Weights of a small transformer language model.
Architecture: RMSNorm before each block, learned positions, normalized queries and keys, capped logits.
Each number is 128 + 24 x the weight over its row's rms, rounded and kept within 0 to 255. Layers, rows and columns count from 0. The size above them is the row's rms in percent of the matrix's.

# layer 8 MLP down, 160x512, rms 0.07, rows 100-148, columns 128-191
size [106  99 100 110  93  99  93 100 103  99  95 108  95  97 103  95  91  93 101  93  97 106 104 100  97  96 104  98 103  99  98  93 102 104  98 101 104  98  97 101 102  99 102 102 106 102 103 100  98]
[[129 125 144 111 131 147 130 126 158 162 151 133 109 191 126 143 109 130 127 158 165  78 121 141 147 127 129 140  80 132 110 129 135 116 106 150 128 131 148 145 121 112 130 117 186 142 116 121 147 117 122 191 147 169 121 115 109 155 156 137 140 114 141 138]
 [177 129 122 136  93  85  94 118 160 153 181 132 121 141 120  91 125 107 171 154 120 126 156 136  77 132 130 184 141 167 128 121 120 138 131 110 185 172  96 130 157 197 158 144 128 136 113 120 125  92 125 176 128  90 138  94 116 117 151 143 105 106 142 135]
 [114 141 126 146 125 101  83 123 124 114 155 116 149  96 101 127 123 117 147 155 100 121 120 141  76 125 121 147 107 138 121 136 119 155 114 160 167 127 102 104 143 166 124 127 135  93 122 162 123  95 135 148 123 114  43 173 112  94 141  76 126 149 159 129]
 [100 146 143  79 162 128 177 112 163 162 137 153 170 110 149 123 151  88 148 125 117 167 128 135 131  76 139 160 138 135 143 158 100 115 126 118 142  58 136 149 117 104 152 156  84 143 118  86 155 152  90 152 134 158  94 167 157 143 136  99 133 132 118 135]
 [156 156 145 157 130 147 121 119 133 109  78  99 132 154 146 124 110 123 167 113 116 116 152 139 105 144 141  93 131 120 117 109 105 122 161 118  74 133 115  92 142 109 112 150 161 113  76 154 123 127 136 150 123 142 106 110 150 120 132 171  98 121 145 117]
 [102 118 137 108 126 157 123 133 115 141 149 128 125 129 116 140 131 110 144 151 144 122 113 102 153 161 130 121 113 186 160  98 163 108  92 153 128 157 147 162 135 125 151 148 124 122  80 127  87  84 133 157 164 161 128 129 105 151 153 119 125 127 114  78]
 [150 120 125 143 126 168 104 162 158 108 158  85 167  73 114 124 134 135 105 136  97  94 107 119 169 146 112 144 164 132 201 116 150  97 177 111 150  73 126 154 170 149 105  88  95 152 124 160 125 131 127 123 169 135 182 158 143 130 107 137 102 131 108 112]
 [134 117 123 148 104 142 117 149 148 154 143  86 153 101  85 169 127 134 107 147 139 114 126 148  95 123 120 180 109 169  97 105 133 141 140 121  93 132 102 126 138 149 137 140 146 160 128 124 150 109  87 143 159  49 159 128 114 109 102 193 118 114 141 111]
 [100 117 136  93 110 123 120 134 200 100 133  96 125 166  85 133 121 108 156 122 101 156 153 104 112 123 167 108 145 160 117 124 140 138 111 150  84 167 132 131  73 118 158 155 146 155 168 101 195 109 148 148 117 109 111 138 112 146 124 136 120 122 113  89]
 [139 134 133 110 114 106 163  95 176 135 134 114 118  93  87 141 125 156 141 185 154  99 128 134 142 132  94 120  64 171 150 157 120 175 148 147 133 124 154 141 153 180 118 123 145 109 145 132 124 145 127 138 134 108 123 118 113 157 127 184 123 115 155  74]
 [122 134 126 122  76 129 136 148 140 185 117 134 193  81  53 160 161 118 100 142  94 133 107  82 125 124  87 113 170 106 131 141  79 157 120 101 127 126 134 156 133 101 118 164 194 137 136 118 118 158 138 133 158 105 128 113 127  90 135 109 148 129 165 110]
 [153 134 128 132 125 132 154 123 189 164 150 104 138  86  74 149 135 154 152 182 147 104 147 127 131 117 198 163  51 164 119 137 120 140 111 173 167 141 101 134  84  99 153 146 124 183 114  93 144 126 117 134 136 110  98 118 130 108 173 112 130 111 145 116]
 [117 139 126  85 121 120 127 138 139 136 119 148 140 125 110 133 161 103 108  95 133 148 174 107 103 110 111 104 123 161 147 141 135 130 131 126 144 137 113 117 133 116 151 132 109 147 192 122 163 119 116 119 145 124 160 147 123 113  90 156 123 127 108 132]
 [119 137 138  80 156 107 113 136 113 117 154 167 140 119 143 124 178 127 142 132 111 134 121 116 136 131 121 214 101 141 133 141 129 134 145 115 134 118 140 125 120  95 144 136 136 108 107 113 184 131 111 129 121 135 119 149 134 127 157  90 137 129 154  81]
 [119 120 133 144 101 129 154 144 101  99 121 137 146 126 141 117 134 137 174 151  86 182 145 118 140 131 118 149  70 155 148 114  88 129 138 168 165 139 151 116 117 135 146 141 110  79 189 118 133 143 129 146 141 161  85  95 104 155  70  94 129 131 138 122]
 [118 133 129 109 151  91 174 113 158 155  91  98  80 100 121  92 123 120 117 165 120 159 165 139 119 149 149 149  97 155 155 132 101  92 112 128 136 142 161 112  98 108 181 153 148 128 196 146 143 148 108 130 118 120  94 139 100 136 125 137 121 135 113 177]
 [114 134 108 145 111 112 142 116 111 144 113 125 116  93 141 134 114 171 143 134 122 100 142 134 121 125  85 171 152 140  91 158 164 124 126 118 155 112 108 145 115 160 115 109 104 133 175 130 154 113 128  98 124 120 112 158 120 127  77 104 136 128 124 142]
 [123 102 143  92 176 126  88 152 114 145 152 140 119 129 129 110 152 122 115 165 112 160 126 142 108 134 160 156 135 169 178 130 153 109 136 142 137 180 167 122  94 134 140 129  68 141 125 146 140 160 170 148  79 161  85 152 138 126 147 130 123 135 114 111]
 [135 130 131 126  91 115 194 137 110 136 105  84 155  95 116 112 164 115 159 153 127 140 146 126 137 186 126  77 184 161 136  92 130  89 110 114 127  92 132 174 141 123 143 125 154 111 133 129 155  83 171 113 128 112 106  78 165 129 123 146 133 121 151 142]
 [135 123 124 134 183 128 121 124 145 107 127 183 168 135 140 139 159 142 138 150  99  70 138 109 131 118  88 187  87  84 111 114 141 117 128 126  99  76 115 153 105 116 172 138 128 159 116 101 113  88  91 149 128 119 104 129 143 136  94  95 126 150 119  96]
 [120 123 129 181  83  78 127 121 132  92 131 140 108 140  91 154 121 125 157 128  96 151 117 114 128 128 116  72 137 129 122 114 164 118 140 153 115 137 133 139 139  68 142 113  87 127 157 128 105  82 127 149 123 113 117 133  98 149 145 163 155 146 123  92]
 [127 121 134 121 119 161 188 131 115 116 122 120 135 156 136 167  90  87 135 131 147 172 134 126 116 133 107 151 135 131 107 168 129 148  99  79 153  82 134 105 148 156 119  99 114 126 147 123 110 147  81 120 150 159 133 148 179 131 140 183 148 127 107 120]
 [ 93 138 131  65 173 101 145 109 119 148 140 168 116  60  88  96 127 115 137 129 136 174 133 138 109 115  98 142  67 144 107 128 124 126 142 112  77 167 145 100 129  96 136 126 110 139 130 129 128 104  93 128 130 115 105 112 137 114 144 117 159 121 108 151]
 [142 134 131 132 105 145 122 120 162 137 142 162 127 147 132 137 145 131 108 132 124 111 119 156 169 126 129 154  94 143 185  95 138 134 109 159 101 139 131 164 112  75 122 139 101 114 120 116  83 102  90 113 154 154 128 129 161 145 142 117 129 113 133 145]
 [129 131 130 125 135  80 191 154 128 152 113  99 143 110 129 143 132  94 166 144 129 136 149 124 126  99  88  84 128 113 126 151 161 134 138 113 138  94 124 128 133 132 123 139 145 125  94 148 158 137 157  91 131 128 158 108 101 124 129 143 132 141 158  99]
 [107 130 142 174 180 114 111 143 182 158 138  98 160 176  78 133 166 103  78 113 144 117 130 127 117 123 124 129 145 119  89 137 123 111 153 113 134  93  99 111 150 109  95 116 126 121 121 131 131 162 139 112 106 134 144 105 116 146 147 134 148 131 156 141]
 [154 131 130 121 123 112 171 135 117 167 130 147 133 112 148 170 134 123 169 112 134 110 148 160 144 142  98 136 122 117  96 127 136 135 178 118  67 156 141  94 129 120 152 100 131 141 110 127  85 132 141 116 134 125 108 116  91 106 102  83 140 155 123 108]
 [144 123 151  98 145 110  88 133 139 106 139 122  93 116 102 128 170 112 117 103 163 100 113  82 126 102  98 103 145 152 133 153 155 125 106 149 117 120 159 163 113 152 143 127 178  94 161 128 173 158 100 125 153 128 130 126 122 142  93  84 140 123 164 136]
 [150 133 151 133 113 109  75 117 145 124 112 103 166 147 165 169 147 133 154 159 107 144 130 127 111 140 116 127 167 128 171 155 142 162 112  91  97 129 118 116 150 121 140  97  95 142 131 130 163 148 177 150 124 105 101  99 121 130 114 131 134 118 132 131]
 [142 136 128 174 120 119 154 111 149 159 121 111  93 111 111 123 169 114 130 119 124  72 118 124 148 164 146 162  84 141 135 153 123 105 139 157 167 136 167 154 148 147 141 127 126 115 141  76 143 182 187 169 122 133 143 113 104 145 150 146 134 130 144 136]
 [100 120 117 108 165  99 139 127 131 129 113 135 105 164 153 119 124 141 118  84  86 165 119 107 114 135 140 130 119  94  96 190 123 171 151 160 124 129 101 133 149 150 127 159  96 121 141 110 134 146 145 140 125 112 123 181 126 135 118 144 125 136 164 129]
 [128 129 115 129 137 119 154 109 134 156 152 126 143 165 100 157  92 122 185 123 125 122 120 105  92 143  98 149 125 148 132 107 154 106 151 138 113  80  90 153 137 145 140 112 134 141 135 114 103 131 133 165 137 114 104 101 148 110 133 136 140 142 149 108]
 [158 122 132 108 151 149 134 129 155 150 136 133 138 108 108 116 110 115  96 162 144 131 109 163 173  93 124 138 103 187  74 137 111 138 146 122 111 121 176 125 175 162 122 149 125 143 138 114  80  76  97 148 136 132 119 193 139 107 148  94 114 131 106 139]
 [143 125 122 158 122 125 130  97 105 130 120 114 165 112 161 140 119 125 153 133 107  93 116 128 114 136 138 113 138 129 109 125 150  96 111 135 118 115 137 130  98 114 126 102 117 128 123 161 128 156 174 142  75 119  91  70 154 132  91 141 141 126 115 115]
 [141 129 128 126  84  84 162 148 132 113 133 119 116 144  79  83  76 123  98 119 109 139 131 112  92 132 117 162 161  98 106 135 129 156 162 152 121 101  97  94 149 180 123 137 135 132 132 122  94  70 184 120 164 129 123  60  92 130 137 133 134 141 143 152]
 [126 128 116 143  80 116 128 156 115  97 119 143 143 130 134 122 111 184 126 146 100 110 112 115 131 148 141 149 159 160 147 213 132 106 124 128 116 116  98 141 136  80 125 127 161 128 117 128 151 118  73  90 129 141 135 173  65 163 159 102 139 133 148 158]
 [103 143 126 164 127 145 161 108  94 148 135  93  87  90 134 137 143 130  91 143 114 119 176 127 116 181 138 136 111 150 153 144 137 127  98 142  79 172 103 134 124 152 116 118 114 117 106 110 193 142 142 119 125 147 141 165 108 145 155 175 113 132 125 118]
 [117 143 118 184  76 135 102 126 111  93 154 123 148 111 136  90 164 154 115  65 142 139  83 153 122 107 116 133  98 132 137 103 120 157 146 119 131 132  82 114 102 138 102 101 157  94 112 129 158 125 138  94 123 127 125 109 114 105 113 144 143 147 121 151]
 [144 127 126 147  83 145  58 135  57 132 112 123 143 119 144 140 133 130 145 101 125 133 132 127 127 131 104 139 132 137  95  81 105 103 148 148 127 160 150 133 149 119 151 121 208 124 114  98 170 121 135 124 134 126 127 121 135 136 174 135 132 122 125 151]
 [158 127 132 159 113 129 128 131 185  99 110 121 105 128 147 108 101 124  87 150 165 130 119  95 115 113 161  80 133 117 159 130 103  69 128 109  98 108  97  97 138 132 164 134 157 165 157 140 110 146 104  97 153 113 143 172 156 170  99 125 120 120 171 118]
 [148 130 131 124 129 106 118 145 136 122 106 139 150 158 145 123 141 123 125 135 162  69 146  98 119 156 114 141 114 125 122  73  76 131  80  97 140 169 113 145 122 137 120 139 109 123 118 160 145 203 138 110 129 160 161 121 102 169 147 133 134 135 121 111]
 [111 135 131 107  88 122 103 105 104  95 145  97 166 151  80 161 136 110 106 114 115 130 155 152 118 128 164 160 136 110  91 119 143 131 150 172 160 125 124 166 109 127 178 168 188 126 116 117 108 126 103 151 105 126  75 117 150  67 134 122 122 128 109 106]
 [125 128 141 175 130 170 156 145 107 114 139 139 110  93 103 164 128 115 110 167 127 172  99 108 155  96 141 145 154 119 129 159 167 108 126 161  66 110 151 139 101 127 134 102 102 127 147 142 118 104 107 144 162 108 129 161 128 152  79 176 114 124 120 118]
 [116 122 134 180  95 148 144 118 105 159 188  83 160 111 133 163 101 115  85 160 135 143 122 164 113 112 130 144 109 148 157 175 165 111 111 125  69 147 122 143 144 111 114 119 110 178 116 124 146 132 118 132 138 130 148 151 129 153 135 133 129 113 121 116]
 [135 128 130 143 131 130 155 108  82 155 118 173 120 108 112  82 127 113 113 113 110 119 135 127 122 106 109  94  63 131 131 127 125 139 123 146 139 108 136 130 117 135 148 133 159 164 134  98 113 142 113 108 143 101 142  90 169 157 110 151 126 132  77 168]
 [169 140 128 129 162 112  88 106 133 145 126 174 119 179 160 112 131 118  95 110 142 132 127 122 134 120 114 152 147 118 148 134 133  68 105 111 118 127 123 177 143  90 122 159 141 137 151 164 147  99 111 155 142 159 161 126 141 157  90  96 116 122 134 172]
 [189 134 129 114 180  99 140 146 102 134 145 124 125 118 156 165 167 115 149 141 172 141 120 120 124  95 115 133 113 162 117 167 154 133  85 161 135 142 155 144 131 104 135 137  98 111  94 137 142 106  82 108 124  90  69 134 140 102 174  86 126 117 144 130]
 [185 135 127 134 121 156 132 132 108 145 121 148 134 122 183 114 152 148 161 144 105 137 150 151 134 135  88  69 170 130 197 125 143 112 100 128  78 139 167 137  98  81 148 104 124 163 136 136 133 137 100 116  98 113 110 159 114 122 118 174 147 114 132 123]
 [107 134 131 115 127 101 127  98  92 110 119  94 140 146 178 166  90 169 123 110 174  96 145 138 102 113 162 124 145 133 120 150 104 169 131 121 145  93 121 145 147 156  98 139 170 147 125  71  97 148 143 125 115 104 167 155  99 130 132 118 140 140 104 123]]